python train.py --n_layer=20 --d_model=256 --n_head=6 --n_kv_head=3 --head_dim=64 --d_mlp=704 --vocab_size=2048 --activation="swiglu" --norm="rmsnorm" --norm_place="pre" --norm_eps=1e-06 --positions="rope" --rope_base=10000.0 --rope_fraction=1.0 --qk_norm=false --attn_scale=0.125 --bias="none" --tie_embeddings=false --parallel_block=false --init="uniform" --init_std_qkv=0.0356 --init_std_o=0.0046 --init_std_up=0.0356 --init_std_down=0.00339 --optimizer="soap_variant" --lr=0.00701 --beta1=0.95 --beta2=0.95 --weight_decay=0.047 --lr_head=0.0136 --warmup_steps=200 --schedule="wsd" --decay_fraction=0.597 --decay_shape="linear" --final_lr_fraction=0.1 --batch_tokens=262144 --seq_len=256 --doc_mask=true --train_tokens=832600000 --steps=3177 --dataset="wikipedia_en"
Each number is 128 + 32 x the weight over its row's rms, rounded and kept within 0 to 255. Layers, rows and columns count from 0. Numbers have three digits each. The size before them is the row's rms in percent of the matrix's.

# layer 9 MLP up, 704x256, rms 0.191, rows 240-348, columns 0-127
100:138092111166145208133162209108085089100122077112165128143192122147108138146172135101075155117144134128098163170131155184139108115130189096119116057139068153157091117161101104118064179114114121052142139157152100123142123147148112200134135143158106140133140192104097133143107137130125104106136124082110144137128143129120095124158112133122095178147136055136160106099164148108091103134086
096:142175091086113207135089159115090143085118119154082194196131140052116086089153202197095131088155101124069081157142135180084126161098136120122154147123150123164088137084062131128118176131119132202143214127205116090094152102152192133121096121082144110117155085116140097141075132158155124151138139118121121184170158140134170129155157151145115132100139080156117145107109103117136086105090
093:134113105118120167113145125197157079129149129103130113111131088121099154128135145141126173115158117125127098133150100156145112136120089084122114102059156170159094162079149160127130185174132096089128077093225135119110120091158124115123155106100146088119126164163176116142130059177146151085116110149127139177085170148121077094116100096145098179194182078107101102132124137131217117053037
097:083125137155104081166178149149151117081176114101130127173104088113129132106083132204157139132121077133062136169109161136123100143118111145109095129108152109160151145093116138144105123146139110127123200100083168191152116157148194108139107125143161089092186133122099080150076127076204065135131085122155118116109091154174074161140127131076127125102118114129152152150046093107151106119124
100:114132127133089168107135165120115105141097151116092149095050122146145190145134103128115141125172073142078126110172079174090155151096140140119154119109173181103161144190105086105116099085204141117099150141105049167086146174127110169078100054115107123133129128168065146113087113145148198182188118124091108130084083158093135155144156131083083131122175120121095085126114051142106105141185
103:153169105111107144137125145137107148186101136157100169132138170126136117111074125119174135194037128182123081091155084091205172149137148119106169158170145151193196118140101120138118099151105149061150136079139095133092014106138190179090098113132060122101175136114107095099125103104149176160135110120140159141122191149144106079114160153232119145173121063120073109129152131112132148110137
101:146066152153140097080092210123093168125102075137141149149029147089108117118151139117098168110101112121107158101125158132068132123150161098092128162097179081148099069149154206101105095124126114125184159118174149146153133153104094138167153127094104131078194085100096129099102212127121162119125152168130101130107138136138070144141137160139110155115116118089128140151173142068124141118124
107:078142147160106059165112161136135091156184190159151110161099075135174066115152107117128172092134125159121100094155139150124151144098089166160051125143118112133118087104140143151120095077058129108142132106154126183108139159196072164059148172141122086101035116169146186169137120123103159141111139122135126123077151161148136117136163126154137158074086125129142100140169121186158133096129
097:135118150100130106117062144107085092095110143113093079178161122105062100105092132203125093157065163105109102155106101109111107148124125179140092090098090110115144111179104129138143142096129093108155182217072062126115107129109138145101157116168181139105177096146100181130189190110131117092215139129169077135167099149165188127108134022104099104148213127092108125132113096125126092109167
109:162126180145103127144097118086186126087150161157134162124120133178086134130111168109059156152084116115124131113209142117147211077221193123114112193160070146163149128166125086170175113143138152141135134127110128143181162101098053129106087146112048133159146171097146130109131129149161167134134188158118130075168109077111113107069119191127150149132124069090151132138099099105138104108053
109:138145096090137095147116114127099116174146117109068105135076120122095125112177074114169144123102102119110110150122144131157061105125114171173130093147174140164154178155073152168124139136090102057151159140042117146140147127137129169076143129113136116185180103166064117061053114133159130103091100130068157155105119104174137161165122163140108117124079116136169101164125130139107143129096
098:104120043145139126148074146171137149159105115131122131127113159136126063154090118128102092140114142094150119131147128115115101133149049121092136151158095139150135178087119097133143137144183141128100104109159119065125099093140129110122090104119156085107175163149109168068089101134111137167123219160092136167103085128154092114148128071131094073152140084175104131104102049125141037092092
105:154140162141108156111166113146142132132111083102101114153077190127145078135107102118118132136191125136120089151154123100116125105124120201114103137156112180164147129106135156097100119111084070101145127129112156115126124060079109180174168169125117081043169099183158146127135058098165143048155107164160119074130111123102089156136061121113122117085075121065117085160109179186147114120116
096:104091111114093152167082124137138071083117155094143091119149104133169118166095117136133202118067141075090125121108145166077119134152183074128133135134118116174095130098140105136129121166194130121168167161105158152136082123106144140173151116090154087142152112110163140134119077122121141125141162182135119148159137180064142196146070113133140144100151174086161136159105173135130094122127
104:105048159124137116147111122050121177210181131181190173106090117153062147098114171106121164117161077125105064122110089113140181164102144135119201158165159121148155132179163178142186128141132132217153126156088149131050105141154089156154123142125139144137146149121072113085155140099155111151136068127155123114111169109145054195149141150149124069120115127155135116093132139093145132108115
104:124167116122096097139164116151144090195096108115133164098118153119198106138143118184136072149141191144114075113082108182144121130094106134137126147138159156101081122144073119127120119112071136133167092166141083154145170186096144085140145105189105054168153116104129142164142168112132103055109134131095198120084096134128081142151108116122177128083155171124097096095100125140085142182097
094:136130177060122124137126119130144106173099095102203140098135130081085185124077179110138099103090134150152167118179101055120097080096123084194090145094112147071114136133118164125083121118190165127170142129127154101104132100079233091151130115129115121140156144126102127124120145162154170150114137176187162123096166065169154091133168120127125131167151149101112064185161138128091141104118
101:148091112154124136129119130124120186144079132177141157056151205173161190176127152145108182100162110080097132155086110096106157155140151148084132192122163148146127136120114136064115066157110111162068178103119119116128088168194101137126115145132155103150138126130118114148148119174140060087088129174161155124095161146187140107152137120164105114114089105115140093139059166163138130083113
096:130099100102136142182175143188100070066180142137104083097121073103161104174178125163069132093080142111142106205132153099121093143131060101151090167116155103108201136135114160073143141097064125198139126108173106068045104162136129109148128126136123102111105093115139131152066152109100091149127069143147135171090125131127169149102133167170078113137113143177162187163182113127121116091090
101:068107122152143054129108105117128096101109058136136157090085134159049177189090060152124110154133133068052110112086135097100174117150137158116084098139199125101144158142141139114090100146177109161136153195112110171165173097168097160127158101153092154137166141117144136144121126152142104057156093176127120112147140136116160140105201173132119133098098101064149149062103132140112186151086
103:177100172104153109154143099160166170133137137162114121113052147113135129133129092067159133077118139160147113099152106143126072180092088133150173079201143154115176116105133102153139117111100193121093116114104163090131140144151142107112154136146136119155175137106144149146113091141102141069141070122126160181135143180085183165068125122112100189125099076184120144153128151115162088081109
104:172093075132169111220123094175146121161153125153138089183148126109180092122117056148132164062206154138111086113144138087142110097107067089111140101186159134107154202095110108173085155121094171073088134118110156159131168150131167150151080077142130098122166130189122089185132122121108131087165069172135136118129102088160141106148158135088129164124172106047077135109142071142096117124092
101:134106087110166163129114161082113127172117113094160134116119091173105160139100149135036124165181112153132115165109150118092115121114070105108157127116169074086084102118141140189072140138081135195093145109146107137125108090106105148095144047094119134145076119083107111128096151102159092111070160147167155109144110143126112160088105180128155125178129099074147090091178131120083109163129
096:162178162154112131104148126144125146080092029113158135180113131098100117115169136125165092094098134070139157168125120139139134177111093131108170071107120126133105094093144085192113165106102089135124150139108129132079181079158110115123130170185163138150132098107110154090197116184095133126146124133101135138131059137083071121132117192073098154162126104123152184211117082124094135102160
096:081106115089090061064170140195128138142069147118147176115121111134098156159080182116139143173147176131093079137157133185124121165083102146156108108108158095126132217150133136139109066142128141095100161177100088111141109071165117143146107139122137162184181159121169123125067103140117121110096117151120157123094166132171176084167128130183153145156170072096133150138104041183174144117126
092:175131151113081142189099117093142092092144106196135140151105118231148088099085089093078107138074088117102149123180157147125175067051182216106074078130154119146095171097151159185104115108162096123098182174104125090081132128119109117118116161161175158093110074108131145129144147087142157158130160154161097132150128132143121089148119114122120173176154113165115150125121149098165232126195
100:115115100129076136158141077129118169095138092115121145141105193135132079131170114235151104119085051114149089137148145137201101185152112141124119185138134121129157123116195152186166070132115140115069152117132080109104103109098130075142170131089189161131179106162147119118118180110088083173098109139153145126183146180108127129163079092146135120154155119132128150140129107117137147081057
095:119122106117110156072140096103162124173132115147132123089215132152125062137111157136129125099129181182167126129144173128173143111124113135115133114125148102111068126151176134106150104138108124156134137126135148137080117150120090124143165093141156196100160141096114194052169133129083105115099172114168086150131141106155116154094113129161126129218072115050120168130100095118104073124120
100:120119156168119166136117119114093138147118189147125135082096066129165152157131138112155084146009088053092179116144145082198140130115095067137140144162161149145179123091139135096133100095100119126183115184104153145104093031101096128177133107130098181177173107083154120133135106161126147103128130129170101089128096134164116067065139087160120146161137152077172156163146138144172145113094
098:106185123196076153130135163161079134114103142130137106148107209109135107052095100092104091133100099177096056143136133170105104109181114104103145143124140171149132207159087126073172147122105169183156110086141069110125141104159156188130104130142067143164194104085103092121133154179136148136134127082101108161133121108103108164094174154147133114118224116143079163136119090181118143079080
100:114075097142094151181112130087143106111156108122085094148116148149147070141092140160140106160131119096115144146096109149120120065062100108111165142149106129106181151107134125161143083107094138122093132105114115106147109148130198114140135114102151164148114077105162120190108179185124184119146078172202130138135145116117176105141164090174147160154206120069102133151108223156151114107115
099:143109124155110115147111102125180122087122089144126113139098113175172082158103143125139161132121084187083191136176081144137169087114114073140078136093138144137087140131144120155108156110093119061150121098123173159123149102130101149151147117172120127083120075132106077111173148069178138154064151082216112090150133164139102106120071106229110187137158137135156130132159138143108103142160
102:085124190223105127121112134159071113145122114132098160146120116169126166129097124148134189155112127121212127131087075152083062100086137075109143189094166164121154142142119157156092134096141157153113147121111178135146117136149094130099069100133121135118136198166197165129120191116115148120151073157165194137129123136127147147126077117091132178067184159119076140132125122081140144072175
100:155114107131154165105172097158135178160047138131145144178120130149058146079091165110133172077061124124177130105124074107172115141179145096098110116146043079128124071096169138090118170129137123120098159126153133047144215109185072098153140141124085083152152132109102114147153155180142142129148080115124144107145064129191129105076130123136145152125136148128153149143202164140172126161117
097:135103192096192103164120111115137069123136140142057137166118111197148130143057133176130137142089170098096122191162089112156164129121140109154135134138071135106134133117126152164072132075129069107076161076143156107111172194135147163134106093132127061144181173142119140131142107084159158133118175155132138069111082083103112147133145129143123176087145120074123105140164102166053106166146
099:134115124077124189161137141164112159122129114119093147160140125128090126173100160147106115117097144151095133073120110109162091184146135092089110185098184122101161140090143127050154131110143052077160158116085053142107141139154127164158104133152129149065154134122147162094131165088167163120152118116073051169175137155129171128166155115134115127115197138121132124098043125130111156125096
092:140093170128109063086088048168124162067149092167096131077060093148149072139108113132078104136127128110143139119087134175134224135170114124146083176074096134128159132121139138201099100117146143140159144103135115065142129121171042146170160122087103172169092120111156160127134126087126092158104114128177111140135164150098092114123113128155166108139077143078175135180148193136110094127146
100:126130129124120164108096195173158164171137144102128105110109178118074090078116134168077124148169167103141114097122115116123139120126142125145152108106115128149128154086085169217084125124153151142101146193097138160102129091144180161116120179147131091181103147100148135095134083107082085099103095156147077110091146120100144152123110082152133100141115142126115104064099133134107119127116
101:114152157078111125147125119143137155144096140143194152134155093192155132061198144184040128122181146101124123122153125115122161126146168159141129147130144110091128097131136157153118182144075160137065151136098133130102197146093131113081116107113170086165120123074144119148136110172105095125103139140179186148164199183092126116153162140071152150167132123174160128142156156152191166079118
106:078113100110102161196062117107142152122132185168255139145084109106091063110063150154080111130101156097123079132125184181156085074154117090153136123115139179131143084133160129134135113150141145115102151098135164163160127171095098136103119116166111117100133142093083106107103106130125149101135086101133142125136107100164133199174109176123100139123130122094108105105104122188163150135114
108:134131153076170175133135097132113131121174113124079161176078165111154130158113118102150101162188052106165112155100109129171123096077148136167177160056119093089210088120118116179106158081127194102154194110162159167167081148129162160105111117076114128079168179142130117100109146088152163130073147112115107126172119130139086091157128106161139153106087062169103142166089162145135098122182
099:116100096103102127169136081086099141210101140118088068102091133107067093125185116140108120121171147135129115152169062130165055108095111115172092124108134137085098083116151140143120175128154141031153136156141134161135112097105091070113107140118160167111099124142125128141171162083146130090119058111152159131095175136178122147184150097163118119146079166061124124150123142184147097124139
102:127102049110141142146137131132120178105113134145133154146118084149114125120132126134112090187128116066096206167170146090100181150151058142163131105161141121080123143175090070136160175087160157111124119076100104128182147078077151152156134104142106138084097095104094128141096165122156176133178118117137080166118086060209169120176162148138146112130153144083070111132077149129154181107155
102:123163158145130087140117142124087171040109143138171145143102151078176156130119112126149179113132085138142096121106146127062119106176160098152128116120168124111108143127075140138106157087124136128151110138141195130110195143129134104137108124118151127090121104149114150095120085149106120050111133163144146141122099101169141088148054100164134117147109124121100124137076131132095176135090
106:106096121131060109152176138149143125048094158101123073141172104123182166129139120193139118170057101103097163090214080159151111132083087175105225156138092106081117103123068149115175128101118116144099134169141127108150170159121137119058145146111149176131193109180172151133149132144105158140161164114165108156164082111120155097054163120114122109145109139128191201116097128085116127129142
102:118177086127134106127175107128134126133165102104183126146138167166129122120093094158077120203142107103155150119175156118087082105163134168153063097128108110187130150139125158107097130168099097087100119173136113153133129097104050102111120179094171114165123158168126150131119180148101124141174161151139135115093107114143144122169055168197118157125124086166122104151132180101081113146110
108:134100124133130199074158159116093125046120147135126116186048148120167162153085121126082106175209103115184093144127127045111116128181158158078101115143179073126165132154129094160092144106158093104110093088076102150141138130105181197073158150136142103116121098148133104120163170150164128099150116116134149134132113125082112106096184154126116148122156154162133140103102134081089103102179
102:091137115119118108143086141112094150137124197146071094142121098158178119157141142182125137107187134182027131114101095102109058071082127162152154163173073117142104147086126087179143090171123184162154136125121121132119128083082151064142166184129085141117127092163134164099099150140099100154126116125108145153139119144143114076089118119131091135083144089187090111152172122151143115109169
102:195166125110099174068140090179136115109113096100172075180199111109101145124101152076126106055128179084181156112071115183101153096148080136088100135134154138134116085134100116147166089130148156128104137086125179137157110168165132101094188079149163111153157195108091171169107174156087115160118172176094152101130162106087107123127170102128115140124104126129082206151131162139104113116143
101:139046126153215116125142132113088077093150167183055154082106099133070113131112145146097114052130138049128134092097128114138147136128113173140115144192199138141119098132169113140197074149118068156123158157123111096119138085122137107143117102152137161144106125131171127183098094087117167160079111082117174153129138155110148118107069135115155125193079130157139123145145134118114120109074
089:133100090084090108129188159065144129140077129093093137132109132120153117098128164092076148176105142140111102100128127101152190173162136101120118149133103164129133089103198145155139091155194144108116110135154090125161144058111140111110109173146172148208145185113147100104151154137119094150089121076112069121138139097186188108175116110127069121110151117142139159114210179144142096053145
092:137154109112094103156097079089183106139118134059080150086082117162151169127152148135131147132144159145153107112129073112077090146162098111135155155152140144110123142160172111130120117068144155095130124210062107126121141143151127157129118143126120121126113115133168203124133151126140154099112089187125104149119146131159131115119133182139094155168139154153162118040147095121121050070153
102:041125184140159150197109147132116140170104135158106117147137172190149118133129102182119178189142184116107167140088123106124137121142162131139123133152080111105136086070102178149155082141093097164088128139168098161167147157151119112124067129176074110098079163108149118146146111094179211154175120138152125127195107120107139140104131146117113161077130114200133144157154174108155101105080
100:168114162083089070150146129121104122115132095172123184191119121074100178161148064111104164121108091140178067102098138175152185134083135166118192104160096141106174082182156102097102161132113161134103138148139140155113094133158051123142160218109115156118178119111118176099143171113168106128162173084123076189145105168142146182141128199095069166099070199130136171137174115096156133126082
101:121156182125077125139103186104177149095194115058112152184154139138127102075111177139139047092204197093169132155107169111090126139102143131112113136131125126075115175149089115173130074092122101177103115167139164140145129102167094102140171192127133130165123140094138113196092085095132117114187166138134087165122110111116163132055086118089106081142104061098128123130162107134135131144132
098:109139155086158128125154107109137144160062185132105111155186140140130147186091131181123124096197150142109115160121155103092101068086105084091167151119117111152162125162132187209078102137089087128103098069097123144106128122169068121144100144149168121095130101119128131115166082141109090092183109105065107142087104114082115129093154101108040182112109103142138101120156175124131141070110
109:189164095193138108115146069138180058127079133156127160093097059151111088085139175153086167165090101089132116117167114103035131087100097142147148136061118125136203158140136140123141096160191139158145173108082125157120164154127112152102150146097153148131086144082127082107079116112117142184170142123083134138118107125078115156151143155100104091155185144110125144088122083184116144141092
097:146165164140087069154098164187133136110135167077144138119111113101122103140111091152118113116106123138138139174188178100134080061143204119060146118134160098089124081137095098170124067150063141122058165090118115174161167085062110171127131094114125079105162190099149193111147109220072122122148107130080116092160122103094149160120108077164118131115152135137135159126143125146121094111091
100:155092110091151112043138111115144130079129131168112111150088106147145136153119170156094099120161075126089128169135086138131170179124099161175151137151113090187166120141150139135120061128157138097129135140142130106116116097118126102090111082167185091141109201149086072095119146143185113093130101110175141123149071147132150187115067139184144119165169182148107100185109160096067124083169
099:157123117113061148121081103163203113171105156132155160097163173085149143131107091131161099116107144129161151171093101123129118151171140140139109120115095169105137149094094045113157113191156060076123112122153125134156127080090138099199099095114127163133139087084102140116132093151043085132165132110106085132112075093101138163124107119085136139088128133109109112130110192087123135128165
095:096143149091195160059124142149103104141160094097162132101154106134107170128147126082113145109108058173144174112132144144175100109122126026106105081130124132176155112153131102071146137138129099109107136126097102124152140177149138179139148136077103138150142111080162155050142075104142117130088222104105055123205203120123155063075104185132145118098118160120152060131142122168149150080121
099:162161181102145164180146092070090093102166116107102152115104146068136138153082167116134094124098118171089131113097132089114094136107125179088164162199097148115096109130103121148117160122142172152102181083095122121158125140133140128156138090130080134088126093148127090092081130090083120095136130131169083131120054175140090175187132103089128139087128191124143081135143179141151118151134
096:099117160126133183176106103074122148088116151128118130150141115147180112128093174096117094117095154130120155127147158174155083114168165111125143197088116116136096090118144132130139152085111083142139100136075113106163109121070131099106137167117137136166164111112109169124144212100226113098103144089131126127102140183141105136077177100140099138159112086088152093136129123070155116079156
106:115159112155131126100146122133170132138064040091153076124038105110129156114120149167145110110095133151106176146172132223125154136174083123111134105153140081157092109104111131169178151147128141179103152184075123148156124087133151119134191141109104125117154094143129144111081118170081130116163050153095130135129167156059157140129196148106130084124056175058121158119137138056127120128096
116:137115140134172120144119116146167180122116114093148143092113130119093168103165132150170137184170125185134112115168112123142095108116100135142136056177090172193154170106161115165111193098156169105123128117072160107099115133096159174108103105065158151175128168130125101125182157154098085089084186145114164143127127181071171180134132115169134112134089163172150155130092086155110109089137
097:092131128160125105153111073172089104083083099111130165106088109121143097106114139151085168163142095208059129150150197145154126120126043156060131094142145104053101151122116122150145134192139153133132034142080129084147141074099133152101108081126116192152124076182110081176078086147161122125059092114099102118086191135110107174116148108144171129142146175121160167125097159154150147091151
096:138150132146118097110123077107153156176140123075171126167157159152143214140125107090158174167143066121198175114145097185134118128093149127137118137162131149103163066100204130084156145160147110064139158110094085149073115122190109108134108130159100134132076147133141136076128118131066111137061107145097140141090120108126178169108136211108132062156108162119153133147141127155100114120109
101:126117152131151097152134153132171074106101161147113149114123078104104143063208131152121142146129149071168101128111083182182131111132124094080151124097146081171122112109108191127173153130148134171149086041141167122159121156156111130128120161091173106073124122105154129080149187132159144134157134123111076109109100107128120119090101108087167145175067088160157121146137105107126158164153
098:125156117153073105089082079160121096126130169130128119121162151159111145087108142100092120138129068113078169082047148142167122117148125130151137081153095131131138162137109127123166094131159158093098131132148108205128151166104100071161150118178099121110095178132086159078105115120100185113118160157183084139137111099142114169110105182183156135126108157092086109107104161179177173072073
099:159113116142160145130103169113142085094119130098080130116116107175174154091067141193084097116097130187150113112102162120167152154131168134124115122129093104124102192066132176164134136125155170143134120133116094098101065143148094076159107166194117092067096180167136138056148110070126135097095159121209185094142159116122175063076100134120132147106081120118174155133149117083136084151056
117:138166147105124139115165140189150159121119141157143077111116137144120102138120063099195097141161029044145165161145110146134078131090152172200097150128158186189117114148159085123100185138115170094124187143123133071128104155134091101127105186127152176134131111193134114164106199114113110174181137146132151165149125098102177100156125150137140137097129107103074096131120131121119138127143
096:113123100118156114200089108153130119114150141085063135132131132105114120084211160121154150144123121159117101124070085137128146148140118123154160099106166119105139128124147153103101136131047115114115107147050123110102130127038164122126203067129155126162160107054099096131153115108148115141118113108057057119154124181148120119108104142154130109114089070090114177145120062165122143146144
100:208166145197143171102158158115197172151119108188109152077156072096172136148128161073159124100132102159166161122135184113118140098126104093158115200125113174122149114196028085141129087106129098126116153104069086113128080020161154092145148125112128159165152133119115105116135130169090148122167169192158160144098148110155119132053105106105118078171187135125119169142125063173143153182138
099:131118148168057127103148119113124100099164101137098116133142116159114135126173177106139149138120115101090134161086168140129057149081115153116085211120133137122179098170124136145135177109087119136046142176110100163120148084180139110159136119097200107163155095102215142121154143134152135146146043099115078108100186094143170107072117099137128079112126086136073092122179115117104107134138
101:067103141101089143149181146097113178109161053145073151131098089110126091152131175128120141115102090064135117161180160133082149094161185171180107146162110110165183102161141167100143119128130088134110087123187145108122062103118111157131118154141081131081178191091079056168100113142181108117084112097122127120129057139125075147177107146160155125140148114194190132084131142119088118149093
099:118075148107085140075094128183086127071100106129167096182112113090113082120105097167089099189193142148133092124108116161153053074148175079076090153107201153105116160125137156109177195117149132130074179103141069131144162157158126169177118100132116135123138120131169159141146118206179104073116135111155084157142081136177172117157095114111088110110123082157145096094076081134130145114139
093:057135145144128141144123162134128182095130146072133177152108118101155090031162111180083096103146132128086107192115185136126138043130159127212146105153123120142153070121111133111162093125095089112102179158117120149168174036174080151077156101109133128127183122116125123107138168107148147128158153103109100100088140099132151162162125087113151096155145147121190116114114151100116127114111
100:167119141160118133136143104083141120055161143086100077140140102101132167097072109174106131103114126088114051151117121182164151069144155053203092124149092139125110131095131108123057139063149165115143146098156182162114165154087136175169122101135140172160075115063131128150166164138137119185135122164135135128140091152142198108048114156145125102123180096120118099105119096112136053129115
103:164134101143083101138127132184094104102112105082175148134143123153129170150115130071150156146129055122087056152119134137157162155070103165109122092136079148174125148110127094107170171084147116112100175099165073085087145140127080194097117106084127130204112138088100171090134143097169115112136165118083152126077107070082098116128159157145129124182122138125157073147127141132070145103097
099:194125170093110098085154098160182123124146102111115173145147092194120129166120171160150180162153157072171099061095132096111094140125144174110083149153127174091079086148167122107180173131104143149200145073093137016103073141191090102148126156170131198089102166119178144149101120140101101128130177115127159168146126104151100103065184092114105126162139114111077178177105166126146145145114
095:113036109146174128150119132157148135092156095095153091198054089137080132134165113097137111093140082140115148147116143125092115104123149102162159130169094093170176122151144133146095135132104089132125133170140142132145135137110123171160119100134229151101154170148132128124160106118144111173101185133115103152095103208153182188109136158145169099126158193113115101163140163132101127143159
115:126080068094133089126171135188142111140148153139104153130106109158136086092088124114135210105155143085136077126125127136105156115196161126114082104205106110130149112114111143149152148110086168088163180126139102159166116116085096093169138143071080108090167175103148154155117119166136151109131135139131116180128166122103094157158203124196158133138120103136190144193102138120133133117108
105:130161158077128167115125105101131141077104099045148157154161160141119118160102093130103116113118124146115092076098173129063135118092083145136097156153198099146088154190052066140181131167129104163136117145077129126033192086182162144154159139144127138096193123141100119122156073162140112140114122143157151096078080105088166122178153186145119141105115160139183034172095114106159093069134
103:056104148179096138105170209109108124078106153074137148174122104174088130144109130160122121155124107137184142130132085082129168130149125132122124120114160076109127129135049099098161107157144143114156123154146123136112102133154137127144100116090124124080171137142089118104125172088131124143074153170105142103082085111094116140101153117058112084111114178080070113138129149121187148146111
101:105137094069114171146087073151175083163149120048162151095147179114120105145185148173158107112146114105147077186131094105127114083154085184152134078152092123117182120128136088113143142101063141121083115120163138125132130150056134120167119134125132104151145147175077119180101079125083066113077156091144111149154086115128107129182113133101111170096129096126101071162202133144155180125094
096:168071114189141089163158108161062125152144093104181093128149128072117178139133117130143087108146169111101105090126066123104121104141083103153126078124092176094205153133131082110038095137100073162166135201153090074155065058155065153102156137139176117105135090141156105045072148150109139103100118102123190094135136147131115114127140128140104105081161150095126193139086132137131086117145
106:113124152168099102178144125148167114116141134160144134162118128109118171165121191136099115087162089062146085123051157139101125137127122066181168118130154154123156120059165151113151114132124150163066063163167081136150092082148097113158123100154184116120108123145103121142072051101091123145148101149119062133120117070138090104117100095090072133115100153161093117111164115143174115108144
104:129109106171164142144144111108165199149115148143167146121157181105068113144047087172149090136105125141132212166084161126104140120104115133144120150136069074121168199104074132154191091143145075134117134139075116066144127136097103154145131193085113077135164112140168087140093124140092126107120107089139078087183121113168072104070059178130131125131116136109113125105152149128154171207152
104:070123140118196120120093155136080170094119112130136114070083129089146165129116192091189127109126106161150072072117077155051129118147122132117175114156115148102128111127142108189158143148124167153072128138120216142169122162113193124073162131107115137089193078121101116087155087170090124090102094061158136149147077112087102067140095149149120154148120118117138104112153153131168126130114
097:147189126102119133116203155143102166156110108163076190178126125125193141113144092148062086121079113168103100109132124095077143105128088146109132093127070067123120164221101158095096154108088137107174067076092125157125176130117131160121132154185092183100095160110095121127156166093180100112139134096096133157141150138136119142158094124128174121124099147084090126133177091138094132131083
104:074132179085115139087126084139105120113172110125097076129105096111124156109164169132141140130146122102116182132110100146056143167055189099123208142110107059159147062113129110131142157129096132157097162165112132117091147137141142110111110193126158183162044129132107070125129156117142122198124168111109145192139094121081162086088079130130158140111071111107113179151181122095098141130181
104:099136195138101147217155136162105110136166173123183122113079135136119183194124101116160137078160147134102097160115189107156128106135065160127113138094102131109109155147119125078151137132138134094208059076164098093151150184112172093164168130207124131100155068115104154120159163141105123128137157107071151172166112127106141204087070103131116121123130133131072106132094111104133131040127
097:164083067134099095126201111137146123142139118154085158152173154154142108139120126136158123172140147088174127152116090044140097207136155110138124143116121120143092122126105113124152095129151065089136160085160095095096110202172184117120127083055124130146163120107120095193122105169140147136148094065115106152081095148162146110165179103087105066141094100144157132110110114119166205099109
102:122134124159147094166165166126123114126162119136153091123095098083107134081140032081117074057092121138061099109111168133144162055119161106083223101067153093094140091132150106142172132135082138102172097204078060115134151117144104162161128132086114149094093113155154129113089142092122121109115142087179140141148078161131130093148135146115190085144141110048146110099090161080124066107092
094:115153068140157056103145088140133137137084137171142107096143193132095104135085125114166091144024127119110171140161077152109135135075085117138075127099143166126103117125097130162084183151093111070101120118110098147114140133100084112175093114168194166128172153082107156209105103141116126142126133114164116146170093096060141197105152092163159175121173136141129073094151158110176135130198
093:120070157113142087104172147169126145083176173104169115108169084209126163175073127150113068115110161174092106148072144174156134154121153076214110145224145138117074061102122170105126086128111172146146144165182116104085198097128094081121120112143079172038146128121157152127105121080113113142184147090085123137110154126160102187129148146145103124114131146164129138177146167123182149106113
104:124117108105112139081147121129120188093182140118114144071123062177104117122111166110107142133126120111159130101125129107156126159198130177174088168142097193093159120179146126086115140168154165163153102141117119143136179145121176155148156146120109093112087214128102150143142117066169080141116135104151129153121188159149179091137170153156155184088111103147058119086113135137111122106099
090:171126199129099183186085134135096077066124138109185131060128165077151152084163164153145163103099138108088091138127144095141151095124139165108153130110170151078098158092116137132135115162173121172122105107141122115132133080132098105094160129128106116117179109156111102128117182118083092131150125080153111104111107151106157057160183125102112160201078132102110218112160109075143198128135
107:062151084111079099148134112146096191054183126139139123170081084140158130091110110061073147101132129086152141168066106138161153142090127123124143135094136107132118138109090117103104143093123097178062107190137134125139095147106055094139159133108120117105054166070151109090148150150172119128140144130122137121163146145101153120164162128140137139143166156128163041133121052153181117115104
103:122120100154168105147149178085136137176135123124119130123081138126140102152226062142058121125103139138113121138170115126116091130161075147099149123115159095108137136172117073108164090133099148132115095218044188144137170119153170125172120143204119179105077073136067131122081098105109122109136131179169115084091111149116180102133100143116142114110144140074149122140063127114131148121167
094:147108193175111080144154115174135080177160090112130093153105124133087101114088151129121102134193146116130110170090093158160115117167161088108088129159086110149143125109153088166118124124134124122127151132158093199090107173126126122080068129143199103142134122078152127104138135146151125105085167119194074082082152140109093117086146116164153111178052117135099070114124131161101119116171
100:073153157090141135116091124141066116161148158134103115146063133125157107141147060173149106079136151127171114115186125129162138138146138074084125142122107155145126108120099132097106087186081102037081143078155128132075115150087149130132056171189151121139085093088128145161128139123130164122035143105109139199198087098160133152104144064179159133117144148164120153138102115084110184077132
094:143069151134070155121102122174139164071121156092143141134149122167091147131132138151143074126180169118157132188166125114166123166087152126152129159084075088085099061146077156125095152089145147187139154168147165088141177145105169095084122122132180074109163046189104117133153081116100150102124095122061078107125097124106081214140164079122106088076079081145101151157145067186120134108104
102:100123144104110174165106102127125120111143121107133112100145095064155175107153123125102094130112184151110162158114128151170124094155118144173156086105178143081098196214101136094102153050131118159096108169151106139123201127138103122132093139135074082123082182122153170184123120118148079156103128092085146154118088167108099160130184163103166139147103183142079088122132104153112071107073
098:165111175074175166177199153140195171129139124130110163156104182113135140113118192122123100118096133158103106107103114134169136147136058090081154104181091102114135125104158136134194088117180099139161141110143156135112124143153077119126105118139212118124140194189163086134187108183082169148174155169104093088093131110102134083132125157147204126134138138132102182121118151163064148055145
099:140107110106139096088127093175133127156139117148108124089197152113136114104121103093140164159162122151115151119135142064178117143068077133170183123157133153108136120097134088108151117142133179122138066107146136121121091125117135109123090147126163131094147097079114060145131111145101179138111150086218120084087123164123136127116133151116090127117151137084176213066089095135158092110135
103:145150083083066086157110061121143095135132119104148119161124118176085151157098131133133152198120118081112097155026119121116091111135192179079132149071059110110074158167137106151161128138192150145105166146083166142068075156129158106131162121126141117122125170153164124099104140109197103131120163104136155165136150167125096174102084127101106216095134156118168129085112156114111121149106
096:135155142148107141104073138155127129138119153111132171133078141095093098153187122123154107162113129102163109189141181154126096136126147149122118099134054071104174157089133133142127082143086098139154171105109156072113055162138150105154090166168142143150115101120128137094097131165046187140105195108165081156139110171132041085120026130147135179095109064102114093164097102075141114105133
107:083159111132174125113075108110175118101162095077149168152113064144116102133157154192069107092113144119110114111101112164135120110154110100129126107131131162132084122147128064130165076148200090121119178139140156146163075118107127147121087159112099145107080121147170221120103117169161086115127172081111137120111163157103186138116137114080104151111097124097166149129104074062169076156090